config = dict(
    n_kv_head=2,
    activation='squared_relu',
    norm='rmsnorm',
    qk_norm=True,
    attn_scale=0.185,
    tie_embeddings='early',
    extras=['some layers without attention', 'local attention windows', 'shifted keys', 'capped logits'],
    init_std_o=0.0187,
    init_std_down=0.00934,
    optimizer='muon',
    beta1=0.95,
    warmup_steps=78,
    batch_tokens=[8192, 16384, 24576],
    train_tokens=87930000,
)
Each number is 128 + 32 x the weight over its row's rms, rounded and kept within 0 to 255. Layers, rows and columns count from 0. Numbers have three digits each. The size before them is the row's rms in percent of the matrix's.

# down: layer 3 MLP down (transposed), 256x64, rms 0.197, rows 18-197, columns 0-31
# up: layer 3 MLP up, 256x64, rms 0.387, rows 19-198, columns 0-31
down18 083:123132197092167172109199176122120112155148213136153145174092105088142111151167186119137139145116
up19 078:100083102139127131082092111095164130071085112120087121156156112103062089122090181136139174083148
down19 073:129074147108100139118144076102164109123162146112167121157091038142081140144114097134170113117100
up20 079:106145147070101136109169134134136115131124100106109124161105052098141159074120192173110112122179
down20 078:169089109151085107078124085140122122126099168136136137078133173102097125116127085106110115108074
up21 120:164141178122131127171181175149057147135198171117167129124171098135153093166156176114090095109074
down21 095:116133105089108120230156159128143113078121136130119163166130168147153139155214117101141168072098
up22 092:159216172136118111159140135200125077100151125136079131097150153140185121156116079114155127147130
down22 086:161132124117155105097132148081079113091154091095118160111107107197128162090144126153139155170092
up23 083:132185184145125154100088165119111105095125161181124153153104140068151094114129159066111140126120
down23 089:100125126092161164112129133104140112143115120124103173139121100186135168144065186193142164141151
up24 124:140134129162151106123112161105212184154163158158150125121161091142087075108131180102126056137167
down24 137:197143159148102112161158182104116115129096084116123128135116124164117159118120145155139025129109
up25 028:119099182099112162061154058175163117153157126101075119131103179116136131166173095127174175152126
down25 024:105115160097152097123115140119109081111119101048103100132143178136151123131111102156202132147181
up26 125:111161086107124160171111043148119141109161113125091146129151091134109154006148117139116089117109
down26 130:182168135158128219202157130120149144146162066092117137061158117128140125125114085157159149115155
up27 084:178206139131123156043129147175160115164147128164172166090084132110111135107168146137123138115108
down27 094:103210141132163137077152171121082120122111132165114144140109115133113104110128090133138146143102
up28 113:072196110167129128161110113116130201130118077105122101125144038155079124132128126150170128107168
down28 093:131131160177151087044100130105128181132077164159156184120105095132185150093090142145191086103114
up29 098:141107105108179144159147091069191173112075149110092081135129107122198157125153109152072123119090
down29 100:062129183110171148164089176124131196100166159128133084184167071139142160133119128169063156131104
up30 089:131161137117128073128087116104181128085076242111141052201135148091119135102138123116185122135080
down30 094:149139162109110175095113100167129126123127098140131167151141138078132103145106183092084200117146
up31 065:130051110110150167085175173140108150140136196108153113118142117154122160139098092147150189157132
down31 061:146104148142151131172130093120111137163196187153140116077148131133116100160142143127185134153084
up32 080:056111205135157132129128113186074162098177139154143118151086110129119139087099136131141095175104
down32 084:139148155132126158076116097127203101107091097118066127097099096101145089183082132093100123189126
up33 111:188141126093151170108164174121114077101147086091124150073189123125170135115132179143108110102136
down33 107:135103108157180120049139124111099123129118145103134083114099136118112142067145179129109114081086
up34 081:076188156185142095150133105113155135194168151086181147116101082102142158052153113092147133137143
down34 090:161102069079113166108129173162104149071075128167083099091145203161147109149102144136106110123141
up35 092:172095199123156087147086166138079125129069105125123157139073117158178154142118103124115163119166
down35 083:148059141143155112098093161117137107117153083131128166140056146143184160118174115156132154087102
up36 096:139121156163128179115128126146176082083070127158145155090139107122067136137122147185136104107094
down36 091:088133187132142142090123158142108077163105160116225139146124109139132149119135191149148084087082
up37 108:173160149105135188169121167104118198140090138156141154164137141129145201108141136123167071086165
down37 132:155149147109147134095209171126143104116196141151079109073114114197126170095128115110135170127155
up38 105:156205136149113089152103102105164085137141199079160112127095090099122130072181096140135133133178
down38 116:122132111124112121122112107160111146159156193128147149125140082152095144159105141161151160121170
up39 084:132116174181117083125082095115103161142089152091146172149147115111123090118152081105120134141093
down39 076:138167153142114188093110167140168117162104148124054201143164107198083125138135098151117184161133
up40 108:138081105078084136105111095210109166156147094103099188112130134121091155074038076097101093139135
down40 116:124137144142105151112130126123133099117138168142159171124146128158115155203140171181146114168094
up41 133:126141108123103133175151110148123141081159144148148118064109099121119104085164151117082106064173
down41 127:090144112151172112120157114133192073121106133126110064105125083106149089146140107118125098122152
up42 124:138177090100060161132098132179087151123163116072100171166138091144162144121160125107096086167165
down42 125:125095114144139112127154179110112127108163203090166129128160087137176163112124136190118115094143
up43 103:149163170086126085188123167131144131148120169104166160122164111116086103145169129128069120129162
down43 100:151114081119120143133116110134146080130111117104145144182150122143144152157093135037166146137158
up44 106:091217084072092101131100142115157151159089126097105139170147167149109140136120102137171090137134
down44 109:054170110146120082215148116131096171198186145110170132145182117126078124120100195135106130113137
up45 095:125109077136083123186131072094094096074154076212093161055176132124171136116147103135162101124107
down45 090:148141120099123207221184122051120143115136155127131124143113110128104176109137138162151172122132
up46 084:124125120135126118175094129167073114176131173170163133170167173052144157123145089136172092096126
down46 088:174113089146129091168153038101122091096094160114051133142124081220140131117094118115115055106143
up47 095:157145082080041174082108149134153117129149178141131143143124152109133140097181133168179122095133
down47 092:136122050159135101102137148111137196139141112146147119153103137064153116074144128124128176111229
up48 090:072121132128131139119160114140104180125127115099134146129109112143143154146123077137212147151148
down48 081:065126169161152090039088145105090100098123152167135113102116124104127172095122153122182105225110
up49 113:103119172066096090172153075195069151107104151093166119092144144096101130132070064087107108100111
down49 113:128093088099137098103135115126095137207129157142125129191151101154214133090126136100153116145109
up50 103:090113116132180075092175130132107106135147136188113135064166155087120093186077125173125091138141
down50 117:171124161167106137141132088178155119099134175126118125141134094149160106100127115153124121091129
up51 093:103144117143118161135170094109192158139158157115129181129102072161122156140139152080135093102153
down51 106:134126155168089137105130119156117110110086117212113146075068135128143051115151072065126137067132
up52 092:094155127135126056155111102113174138101183122145120137120074149095041078108091097094152165080186
down52 099:113142132111174116158148169094080087149111092062083136156153078117141109090108149118078115189080
up53 134:102142118131176127142109083147193140142113165162138158141092168152106056085177058126156094122168
down53 113:176152147100137134143143181107158128115147167167164143109118156089115163091173115097133066166089
up54 086:122109116126141132147148066123157133151126136082099139149196150112117136111156087103075152108180
down54 095:055120159184166168125103117071110081164162151151169169132113107131161150144180115190100197137106
up55 109:052155113142107130115121156103175094163112095069119142132117091147063133141112096091114161065142
down55 110:143138101191136197081148148104151054156136117086104067157125130153148170102131124109136155203098
up56 096:131148144048129121109131136173145140131183167117155135120105100158133087094129144141166071101081
down56 105:152157143112117130055119127137126100169171122143167176124108113167099074035104128183145144096126
up57 111:190074088110084121127122138104076147073143147167080108108153126105123174133206121099116132146135
down57 099:157091159139169152068157121086133127098102120135089102094155108167078126146135105114184180145100
up58 110:119112134115082130178134166053099133138129066099147105106073181098141120139100144092112103135089
down58 104:122130154097140148164159133145130088103083159123071163145134099098119168086112092083151128100168
up59 108:155120091099184123139157085106126131050100163110101110131146115186125154096093089181156076170117
down59 117:140116152137126116178113116130105136121110136094078127147102130193146088143064122186131144104102
up60 108:170097107175139099225134113146146125149138137103127187142171150122127107145087172124086104139160
down60 106:106155171148141102142107206109180068158128156092113110137159157141143124158077161139147139167153
up61 079:097125101118114082104100092036060163087067152070089116170097144145103129101147119147111150104084
down61 089:142168216158141131158128125163086112160101165121105128132108162117112148102150147175088103128098
up62 116:125114067157081106155121132155125121073117158073111127114130136117053090114114165092166086136182
down62 114:070103144130128134082137071132128130157167163106138126204144072105111127155086156133105132178152
up63 096:098123070115180120157155140126051136169141087163102132064143092176099136136137156137108133147118
down63 094:147147212163118139107076138126159151143036151073097180144139139122159085121150085132145152093161
up64 110:152154068100098160132085159144119164117119111164132064183073110079128147133149086108104137099143
down64 101:088120129120054138157122133144144092157145199059150135161095120122126125164131141131139081130153
up65 113:153133125141144163130154112147097106128116115136144137064108128037170109111102061093108098145129
down65 151:175077181160142144139133161140096185099193143067177103131132121100148137109070160130100170127076
up66 086:139138112206136196190089141075143216123135093174104143125114083137184133141091146092165141133053
down66 083:095116141136164100048163117106154078133128104106170172161114114109127111134147105188131096131092
up67 089:156123087121110135128119140145139112194114114131112099112121175129138111206144224182135129167125
down67 083:125154129169079096182119083132148132105197122096136159134170116093162162229126102173132080143160
up68 101:133124112124186090097148137176173118081200161210121092106167221133110100157111170084135084119082
down68 103:115213172143151092090104138114100122126074057086077154135131129140166157104133082156196103119129
up69 074:132185157125123146032180120126119149207115139105136150137137100169134166179173146165166116099117
down69 083:154148112078121108160129172106162139079146165111193113136134151068101065078117124091150147137188
up70 113:153119099108080148162140173145186169103107074059121093122134111166167108149107172129071150078159
down70 096:101186131155135114162174136139091090102129144143109126049062149072126091138188184155127124095108
up71 115:138037111132104085136130096115084112065092148089154058112141179125110113146118135124129106107104
down71 101:139149140109114066132162097094148097108140106170097168116163179157089148118144182111164122119077
up72 093:129134145187119099221167131123153146152191118132168093055091107074177129082172138100134128110125
down72 093:169142086101112104159119128136116134144057172126105176112127062121175126154104127101097068110198
up73 100:123071131161139067131073077091136078121065157085150099169111118155090106079155133112145103127129
down73 104:087142099123124138206159109104088114128141104086123157113123142144105140134135126126116097113181
up74 121:127129151113123142133122080154056103081090168041134112145165096171081139099124133143129102109096
down74 120:151121140139095139118184088150117089125086065109117141149129188173142118182148104138104118153168
up75 090:072152187115161124130118128141105154160099100152097168154115119109097164120159125073122123117124
down75 086:128113102117165164167154093083173110086095137064042125139158147117102122147124140147106112104167
up76 116:086159124122106138147096085119086120107112134132124026122122116126162087108127058080112102173053
down76 107:126102182175179108050128125125155108142173144082174111090147166114117146097153169130161094126144
up77 111:083135126121125164083115085142122098142142100162177136115123125078100139103153143134179146148084
down77 102:119116150128166126103119204144140123169167115162077107091107160103052128089150106159145144097151
up78 099:164164173145113137148124151102166118149156114182140082087160125049178160094136164167146130132078
down78 104:148043140068158144026134123152058143160126120189144185146124111163114114130088150121119119135109
up79 105:135082089152151131113151160109147141147114154131107078091142182179140157107060181164125167176096
down79 104:127161141137136134105138167139124087088062118084156117127089108143098110131087073050098086142128
up80 091:129144151087110048157164076110155145106093168099175093138089116123150104163158120112145109115115
down80 115:104175108187105103075106138139155126113124112128156139142130149146153129121109122140145149111121
up81 108:176113127103131138137163098153064150146131162085151145120131116167149176051073144108091132130154
down81 106:173080133080159168085127110100128112111097111144133162130127088126121111106138130105160153151139
up82 113:147117131117081132140102115078143105097103136093118181188144135140146112129074103115173104115158
down82 126:059134102119147075082155108156079104135141107137148106142127135158099188141165156141133125178101
up83 105:150079135059108073172100201168107110101132149107150112135108180101077063118118121119159149131159
down83 127:099112176170122103103108088100165149111121147100153075170144101118108116107151184139154159145055
up84 092:088179169149137135134138096129055143135140157077178120150159158126122119132078146161154092103134
down84 093:107153183218136138111080123122150174169172143162153160118122165109142127116125119123091128142088
up85 098:171154135141111118110133127170129113209143088170124079123125089148110103175194164117136086112085
down85 094:145141113106145116119103131141096105103128098117103123125084140134126114183134094161173059111156
up86 089:175157103117080109097198103093110137136113122078095141098086105182111176162119122092108105182118
down86 097:114137119114166117141099110130151055109116091105119123173118132115163179132142083078195126116108
up87 105:150126147106057134182091136145135121136098148124099106122105134109127103155113160138215115100117
down87 097:097106116151123098117142105181114162130181141104141092079138164167112124069165130162169146135149
up88 116:172089165140119132086138166176150092131154084102200099109128173135156121113156143128095145118106
down88 117:104138139136150073186098141152134069166166156110152121161159126122130099075139188161084118076106
up89 088:108104150143179111113108036100104115139091098138164181121138131161078130087085099100166108121128
down89 080:127130165150146169138070102060140133147063131115099122127139088121166112121108175176126097156118
up90 107:178139081094186153119165154141126175123069147174146100110112135118110137132100126135150149111107
down90 099:182151115082130143164128156116091122088155081082140148160105147118131100118136077110131107060137
up91 093:114105125147118135147115153162194122125121105191168163081112115138065111164169151152105112110096
down91 093:128064150157103095053130159092136054092113141155091121102102169104183138067193143126126155103140
up92 086:148089148139106043162145135126125118070150104128203133157132101108163158140160106128126130149172
down92 095:115114121167120192134116081135161158130124173120125083076140107155115155157198122096100130068093
up93 100:112107082109132089157084166125107169095163135148151160147144153158172062118054136111170142131161
down93 104:192121146166167126079140145102168102135123155120152131146138109109080171129164187153152086142091
up94 102:091162162153133088119108151105145177101102115112118145142152112156105177126104104156164090132176
down94 094:094135206139163107084111131115099147135082107153135183143160104174108193161072135173144116150084
up95 105:103145081109142178129119113099144174099155166157140150107174147154159171028138157130147073120101
down95 113:125093181111149126128092135124121124082116112112150170117094093118167091104155118196179119125173
up96 083:163084163168070143171127128124128156059091078159159194071214120111167133092114107118163125125190
down96 079:177123082156166145066124127096122072124148108183103160089146134144114123116095097105118091153091
up97 085:102129131107190147084133112081170122139125116103118147119111131126091125160079099145088150187103
down97 094:171098129145121096083129059115117070131109137159102087167092138129071107129142180162071152173083
up98 096:109137163107153132131090110151083096140123115131177113143094208096157076103150124119201134112132
down98 100:099121122143154088114153118111085144124151176102160072147156110136083156071132126123105113112146
up99 081:155092110124108097118135095098161174098049139136172072090105166175108106126086119109129117126149
down99 078:177131148156095131067141161114110120119088155193183137168101172148140165075117138113102093134059
up100 119:124153120085087137079122085153099158117137164118124132137163176092147157172131124157135070158116
down100 112:159101141183129137074167091154101134149133137097157103142103135138172139195131141120094117101127
up101 088:108094140103052090160190080105098156081188123127138161141111135116132139131160139130143115112098
down101 092:131147144153083116171115134155162122174086130112103186165153065147139126126127105145120147110188
up102 089:121118136123122099130110162137083106195168104115162140159126091077050161061163149116158145102165
down102 090:138098134098119149161114156133159098082105184062160083088113129062176130133157114152129161098112
up103 104:153092140099077159118109072149122109090111104102158137115121122155126135135046136112182084074109
down103 104:153080108116123096123123149107186128135107139093035142180197107161087151143146163132118177171146
up104 105:147157108124060195120082120155171162099155107121128157182117120102115123112110088077166158141154
down104 110:108170174187191151117093178137147109167120172126108160186137133095144112120093111141158136131173
up105 093:079120111110195116114177157121110151089164156097151130142111067140131132121146097113112139083152
down105 122:124126159152128119092106136112128152096157152051113100190132119153101169158130147147123134185112
up106 118:170078094119127111124119143135145109119144098146148046163057167131157186131149104088133120066136
down106 097:101085120121120141077160143103135079113123121098188117129115160109146116120106161138131104102111
up107 028:128114120145122211136144108134128153172159140085134088172153103153139132196243142083088147191088
down107 028:116145128130086092146136085124175133067119111152130165095058153120149094058189133168117123121168
up108 084:135189171113117130127094042125145135128110144121137134175144138098132092144123121153091141194148
down108 080:133172174184138134082132103102118103121117045157145140155183119138109144166122157135100147182140
up109 109:102157096103151123125148135171131114066160143160165184076110126168145130082167116112109065097145
down109 128:106124152130138114066135150146180136156186149177154155119117158135137122076111114103085114078144
up110 089:155111100085095116079143082108134155118183182070109154125107136122140124203130145122106079147204
down110 096:135141124117130109165175135142095139123150187043159086114117142120168192149117121102121120149171
up111 101:110204138132131136137123125116131039098106106107128121120129123113128164136159158150146094164148
down111 107:146126172123160132016092123109097111144076116127118188144137100159118165143083148132135138137090
up112 095:188163137134147106132107154141114120102160124075106111192049098190125065133149124106116120098162
down112 081:193095143125168130077129124095106142167132116137135150185108145107109141125145179142119079144076
up113 092:067097106118138114144155080126129202122192105143098119112126143088124136081111088160133107157155
down113 077:129100145076148126122123072099134144149126080136117132146168048180074162086102098112152090105051
up114 104:104157125088130087225172161144134134100229105109137123110113117120102078102138134130122131121187
down114 115:113118125078089127142151192058164051129126162075124139106108098135104106171164150172223109104142
up115 109:101180062134129155117127060146112164138129135061109088095082143134174137047114079119128141141169
down115 110:104186136127090151203126110141096105153153166110179142143135082117171100147189142153119123134125
up116 092:177150117113145120137089097154139129058067087105165069047089118159151117130123137093133125132143
down116 093:141163153127164104042080140110074097134092120133157091143128134110124141087151157147165140145117
up117 096:197109166112152155187125156136203122084142127141092058098155111112177126120162095145090143093159
down117 108:116172150111118129116117080060171141124106094156083138183090128100095162175124124137156165197126
up118 093:112171078110180113166116124118191106157128085131137172068139134126157100205120102190173105105146
down118 090:161130113147130150116101122109173159115160130145163203138136159096137068208107138165167169117145
up119 134:107142121124056150152126098183105157157121134141138062098108119139165109105197100127111094057129
down119 125:123138168140097128015095157140147099148120167082131099196153141104144139144112148086104138150102
up120 099:145132125161131148106116196133118151110194154124162115131117126132136131154073156106145145212110
down120 095:113161162116150062050099134090134111125109115132177117154164122148139114039205191133131136110113
up121 097:165136174116116136110138047163166091115136068120137157071120134091176082134142052148146114100111
down121 100:112172130121144131118109116145010194123131159093136139185109145133131142151139098180171145101127
up122 099:113130072132085171137134130087140108074125107117083175081117163128115088095142112186204107193150
down122 086:139123124057105132180129053127121143161171148139195173137151091114077112129124155103152110144095
up123 120:114167088115095103067159155085106160156152109136150137150129196126130100094138142154210095126164
down123 118:139157144123120111095096104124086139145097137136120165070156157139132142129171156148113082130164
up124 109:154109174092185063191120165116137170119151164100122130154167090117105134103175154089106176142146
down124 113:090140083166090135043080117089159128147132085091140124144114130152134118101122173121154130085156
up125 099:144156161097058159131101131116140167156165070161167179187086132044116106126199135137189132093123
down125 097:063088050073125097152108094165049123084169170125064089123144091144134091095145120129103174139099
up126 100:213081125087106121138113092170117123203074146100091128119111126128141147111129084107152088178106
down126 086:198090138177134131098101086128141094120063121174101166121126191115122145104126090115182091146080
up127 122:133141107114105098170157073134173107130133140185136137117105148089076130108139051141189105087081
down127 125:211097131124166161089130178182101111126111157073132116087172087126108179136078131122152144144145
up128 060:127133132121141101173096116058100135116146098116182141131159111176107173119141051052124137085116
down128 061:050182165143161174152115092113126138123073131064139125096102102197116182080141125159137133195085
up129 115:121148164104128132142186151105105149056134117141112162136103175084094206115087084140144073135089
down129 111:095122101096085139152138121154090142097133124110106143115105145130081145151125017133131150137152
up130 105:131172099126188158128119111155124116092128123100140116096133112134164113172116172119213147156062
down130 095:117155150149149112040117082110127086102120153128121149169160165094108115051161160156141051154104
up131 114:206121109115100145078116097048150100190135121160113117141117146109145107125127162110122110103082
down131 113:129131160108105141071108060155178124124112120101154072107136120121137150110123121139098123086055
up132 089:107099127069068098155106135173154072140128155107148162150175111103086108135146131072079141085086
down132 097:112151117165183141122148102093132166178141107183116110130104118143117102138084080110187125166109
up133 082:130208187174132134110060135136096161131101086127134148123104072115130088163110096166146066146218
down133 080:175147180120152218074041125144086182111066072141085122120105063163121079126090116156157086139112
up134 085:142182120086144123077082117157089107122120120131152120149116153181175102090110115136098095179170
down134 083:129141187100128140051068115116112146141085085145118088169173160153151160147152113152172145130133
up135 091:118146158081101137082125115138118094147071055125110160129120111161065158148127110136189172159135
down135 087:160097138159159099157166133153168130140116183130100073074092040125136140160106086136128120147130
up136 090:088070124057067104165116131127083126109168122137165133128096132118130134112155143136145116110151
down136 102:128164175185160156091107108134137154145116102077179124184127119169117113068116071122112160090084
up137 101:152115119098149139163150107145137142069098138129123139067108158040099145151092078136144077099135
down137 097:106097164186129163150135060082100133125098081110151124167158124084105117170126106103138146178087
up138 104:139080137147131071135129100149143129135110112134138143081109175133128072156121086066130125075170
down138 118:135125137176129113044156095102161143132163152150081161107097136126127153117104127157138123195122
up139 101:113153107176183096132098143071132115150143122133119108122120158102074083047121134154175141139179
down139 103:159142119087175131111140175089129081094107143119122114102099188100105170158147121174182129167124
up140 101:092111069092104114147061128131136177139121143113142062144097174087090144107154131109177111089086
down140 099:116151206155111085135136114114144122135173118150141122162130160120124161137139143084123098179100
up141 084:136124178133158154171074099174151203134141061199128119079062151120148131148148155090113114125188
down141 076:083123153128115102068108141094136086101196103123183146117111134130159157119184126111115052129102
up142 104:151121125108109090092091078146115075116089166096130103170169115099053132063107069104134115139109
down142 104:084189140105109143179092155142144165111137076143127196093126197143161132210138140098139129137141
up143 102:149138083126114085108133129107165046158117146096095098107177116122100140173066130097109059127108
down143 105:136089115095196159183143133132058130069125145103133151096125130162112114100106123145132141136101
up144 103:136132102100130126139129157131138106180171069112157160096132125087098073087101148113155099105173
down144 106:103179063164108176176146113142145133138141139151164156140120160068163097108136140072159145117126
up145 090:126140115148110112174114163109145146135164114120106083111129162132118086107077177160153183176159
down145 084:099101147166140106115162081129099167120085103175133136090113120140214178104076101068188076136148
up146 096:102136137120118097185154127076169138120087151134125122064097089086171097147147105154101128050138
down146 093:078124115134208127093089140101075073133140127173072115185111199135104150090095116126171127173125
up147 100:111153148128128158109076132198142166117122112151166141111111165110138175152131097158118132144075
down147 085:135097061074157116109151140137123121100140059133143170141164057117159124083121099154132120081151
up148 114:119122101127094139084129152127156147153135042095175210083063084096170099160140137147150114107191
down148 121:177141149133141118060147169173096089201144141142113160110135124112085104141100128128101092114110
up149 103:134130144156103095111209119083182093105161210122151102102106152087118137198176147160134106107099
down149 100:117129154130151125048140122128112135155087143133140133092107162097108124048120056107117160164117
up150 085:176156106136123101168152119157055110131061077143057175138103171176083124152116139111135135155117
down150 089:161124152154133142050120134093134145174148161126089145202142107114121150114129151206187179142097
up151 103:105136130137100127143126160109172152121100192081174131172170158077096159136108129055166146156108
down151 109:160122145184142141066134104158141126172177113170122151102154101175123148081092114133129123160107
up152 094:142102067108125126159090097136117143134106160187089085111145214158098073080144103192144126131138
down152 098:119156101115162122125122129140118113097099040135098156094137128165123122151074084127157120132231
up153 104:134101167094126132149125135120135100156102119114163099099137145069021127106130159076090114160138
down153 099:096163169181142087074079105162115189104168137117184135128119127120206178061140116150135121095090
up154 093:177104063155119136119131138123100080084138126159079104117183114108189121144116124155073129127127
down154 118:108138172170141145111120129157105120128133121116107149164140116085154143083080104079133147148116
up155 085:104107142134204149105119102130113119053134138165197139187135133140177091095147167130201109168104
down155 104:158121114115130164108110149108129130188073133132100110174146112117102143184143170112127186134102
up156 097:201064104109130113175165157162150141162121177095144134113161168120107141153132134123119142108160
down156 092:031147146180129106099092125135114124099140123179143113152118094143126113123134120057126127171136
up157 089:101157117111083055176096118123097122124147149113183090142104150054099098118134132062173136106175
down157 106:143109099146146168072179149096129090207104130110055138126166082168077146147123111154139135124120
up158 074:153153125115142145137100096156141159104103108138096157129141108149135090064161118098178096106119
down158 101:149159074126088155227137114180170151076144126120070093104127129158140127121146118164111094124135
up159 108:109117179111126124152095097135119166139063067108118182102107123127122177146063156194133095142181
down159 096:086104199136163144084094085095129137156101138200129139121142087111156136137119175156145108174096
up160 104:114178167111138120088169125132101125149046052085123119117157104127153104122097105117123117101146
down160 091:120162123155172105054121159100166119149095077205125114092163123121174132076135132146120096101124
up161 106:180098105096129086163094146110146115079046119084125109149137111154070091149139187083122133148171
down161 096:090141123115107073134182099122103074126144161139126171122136201111140134108109161145117105113037
up162 087:072125126141153105104186114116112145151035142100099118168115121143144149080156107100095084188134
down162 070:054099138118154186134127101060078093089051156111128155188122099159164166150136128116140101139102
up163 115:184127105184174114137095141064164169117118063147149120100130117095137133127087135094129095113168
down163 129:161143126167134136171107126088155138134210073160149118116146077114112153135196151151141069125131
up164 108:130180149062180103155076175135129147112160134118145143168180163134092107108123117144173145116143
down164 123:181133078131084132062155061138143120116124110092084107105137092183148121144137123133079112084148
up165 096:135130183115142158149159090137142117078108163131165104156132111134184138115117104192058130107134
down165 085:101077126120209107127063090099128100101146111133171114105099141161101053123094109123127161103095
up166 093:132183195085135143127159094128150026151119111134135133122122114142123124151107065139164144133114
down166 085:115151145161164148058084110089146057107128108206158085131137144127138116063139150100167160143066
up167 121:128150145153098106154114074137075095165141103130132057062152147106179135166134097140139053113103
down167 120:106107117111114195139136154117141088141122171068128116167173163089129132151159126194117176155126
up168 112:073133127099109101171124154196120107137066070078107118139218151140124114144116130116091136125128
down168 106:092132105104067128197113111121124138122205122152139115118150182185112107129100144104131109101195
up169 096:118143116122121110163151226133128151135155090139101119107094150152121108098155093072119082099186
down169 088:074155096125156097170135105111147069069153120139167222158118109084136164139102126072169169120073
up170 105:155156066109089163144143128150144127102098074157103142035093159136156135126069067147119160066122
down170 088:161138137122086255081139138170117076112142092164129167124137180105099144128148102133126163120109
up171 108:133143119115117130135103156112127183181079092103140118147132147143175141097145116147125102115209
down171 107:038182160125122124133114101128115082130169149109099121123165219132096077150104211153131119105083
up172 101:126118069086165117116081126151190104074072124160164153151091162126093096195151126123140132113142
down172 094:090110133088166079108123115140140142144101113180135127127154107099159165122100118159136128145088
up173 103:212151094092085152118094146090126152095140124115103126130090139125131097173082087127128150111096
down173 094:150141077115126134159106110113113127112150134117045123125091108115115112130158152083190119089096
up174 095:140128161116117118180112116143181171167131134082192109124123117071170133115100122101132171132174
down174 098:075091089144141142104151132139146153104159169131108099150163104150126107137158118168092101139105
up175 107:166178186102092117080121167121231170167159098084179172119132121077176146102145171121144141100133
down175 111:161107122105176138189149108064173088114159082173054125092151120156121143190166126135128136131132
up176 115:145141134083127111127122136153059114129130125073113101130155111196084119078114130116111110082165
down176 117:139137129157126166109166121170147117115133096142138140183156174104086147146151147097115160215135
up177 107:077149133045120102159183178150167145176158110132089096155101156083129149103133082131145137104089
down177 099:103171138127111193112097128069128082133090122160123175162120184110071127172104091178158131101129
up178 111:090132127133103156125152146076145149196103123116135116120157140108127195135099155104137159177138
down178 113:079174137139106118157098100151097172109133081123140137162140147069102147143071080152138088131159
up179 072:139094111187106105125097080154184101150135126108102026113158143158175153129146110146142134157181
down179 068:080111129138186078092143121116093102155108105083143103111162136044094138107080096155133154111122
up180 094:200081136129087155111118098061134159122098070155122171099086107112140112133197161132124124111111
down180 094:148075181130162133106099123122122154057081092152139145159130127109153142095139128196165144153055
up181 102:137114136130154091181095101127142105146120104058109144111101109144168163089116191143040209142139
down181 099:203102124122173137160102105085130163159128111144092154086196161166108135152110127148113154163173
up182 091:072194125061147154148077111188104153126102124121158105138158153144114177097094126038119161109067
down182 108:128140176169118140078126117138200126110107116110150114151119114121137107136168173085109146189138
up183 101:123133084138100125118105112084161107219149104127116167119126047169117128099166146121088105114193
down183 118:121181131061125087146102151161137153089095169114117113171170081091105108119155137120152149112143
up184 099:177138168126109152152112133139190106131134116071082128208052103097119093194082100135118166154189
down184 092:133139180221123133062080155123088124091086097151108153181110156088130074066160122192129128125139
up185 110:184117123115134136147079108168107241135171180156145121193125116163143087104147135122094129080112
down185 105:175123136134137109034122104116089129155171164175149122168131148099123137138111141158145141105089
up186 102:110167162076112061131148150144111111080118112070155106141096119107094144091116084046160153147158
down186 107:079121155170175146090089138123165188147131154095156154106139125123128119044097163179122124139127
up187 099:151128145143158157140085165120121108144096053096127189156092098148206113123134108097127121085094
down187 086:137164194136192139083102132119111048154058073161139158164120154130151149156139116153177129143061
up188 108:126153148098143113140128176131101103057171180128174162145119131150138114145126224103109117098179
down188 096:136135124092146090161135169101144144108124070143125104124159102089065129131180095126148180138107
up189 102:134133116110105074117224146157116117136161111149168118091116135064173171130138190149131135139106
down189 101:089119197148137132084177174071123137136110088099095156164146134085109124186119083123149145121120
up190 107:097140110114136145173104153114119138118092075126081129163141138170104070152130143116154124139147
down190 103:121166172123140172054138169102118137163101097158114140143119115137125125132143154170175107131093
up191 099:143135124155082149159114099161124164148166107106083105112145111084129087086197122182119174115105
down191 102:129132151110160135136132123153103130161202103181132114138139186118126147067189121186119113126113
up192 082:154152113094113161151107145149118147091095164106128181134131121107141158191152137099150119170078
down192 096:132104147172104140123104149139136149172089144138152118143115136164111161068131097227121124143102
up193 101:068091132074145133161144179113190157079161102131133111144090136176130102204182160164087139103168
down193 096:095096161110115131061146159122150097186099129107139117134111113110167136125174133163195088129200
up194 114:166152106097102119138128089121121139178105083097091118129111133133122094185079076128132149134177
down194 108:070102145114113175150136131066189121145124105134095095129169122163113147095126136149138134147129
up195 114:114155140108139162108094174124149137155138122149165181089167201119149094099126137116187109098152
down195 126:107151166099152104140155139082125115103154118134129130134127153159085160095143147125152126127120
up196 071:118095082105143135132164119174151186097154135184138096099132166173178088090119140121150097102114
down196 072:166139184145120150111159139105113120165117153184122124147126136108120114155129126157120055169053
up197 121:067153114142112101127177177144145097175124132180144099120130172121052141077160125115134142092115
down197 113:145146159167155111106110140113083078146160084138130205105134112159178101090091105146132119115152
up198 087:152072202138107141101156079199151101188119118182127120122086133105150168115122116070138108135118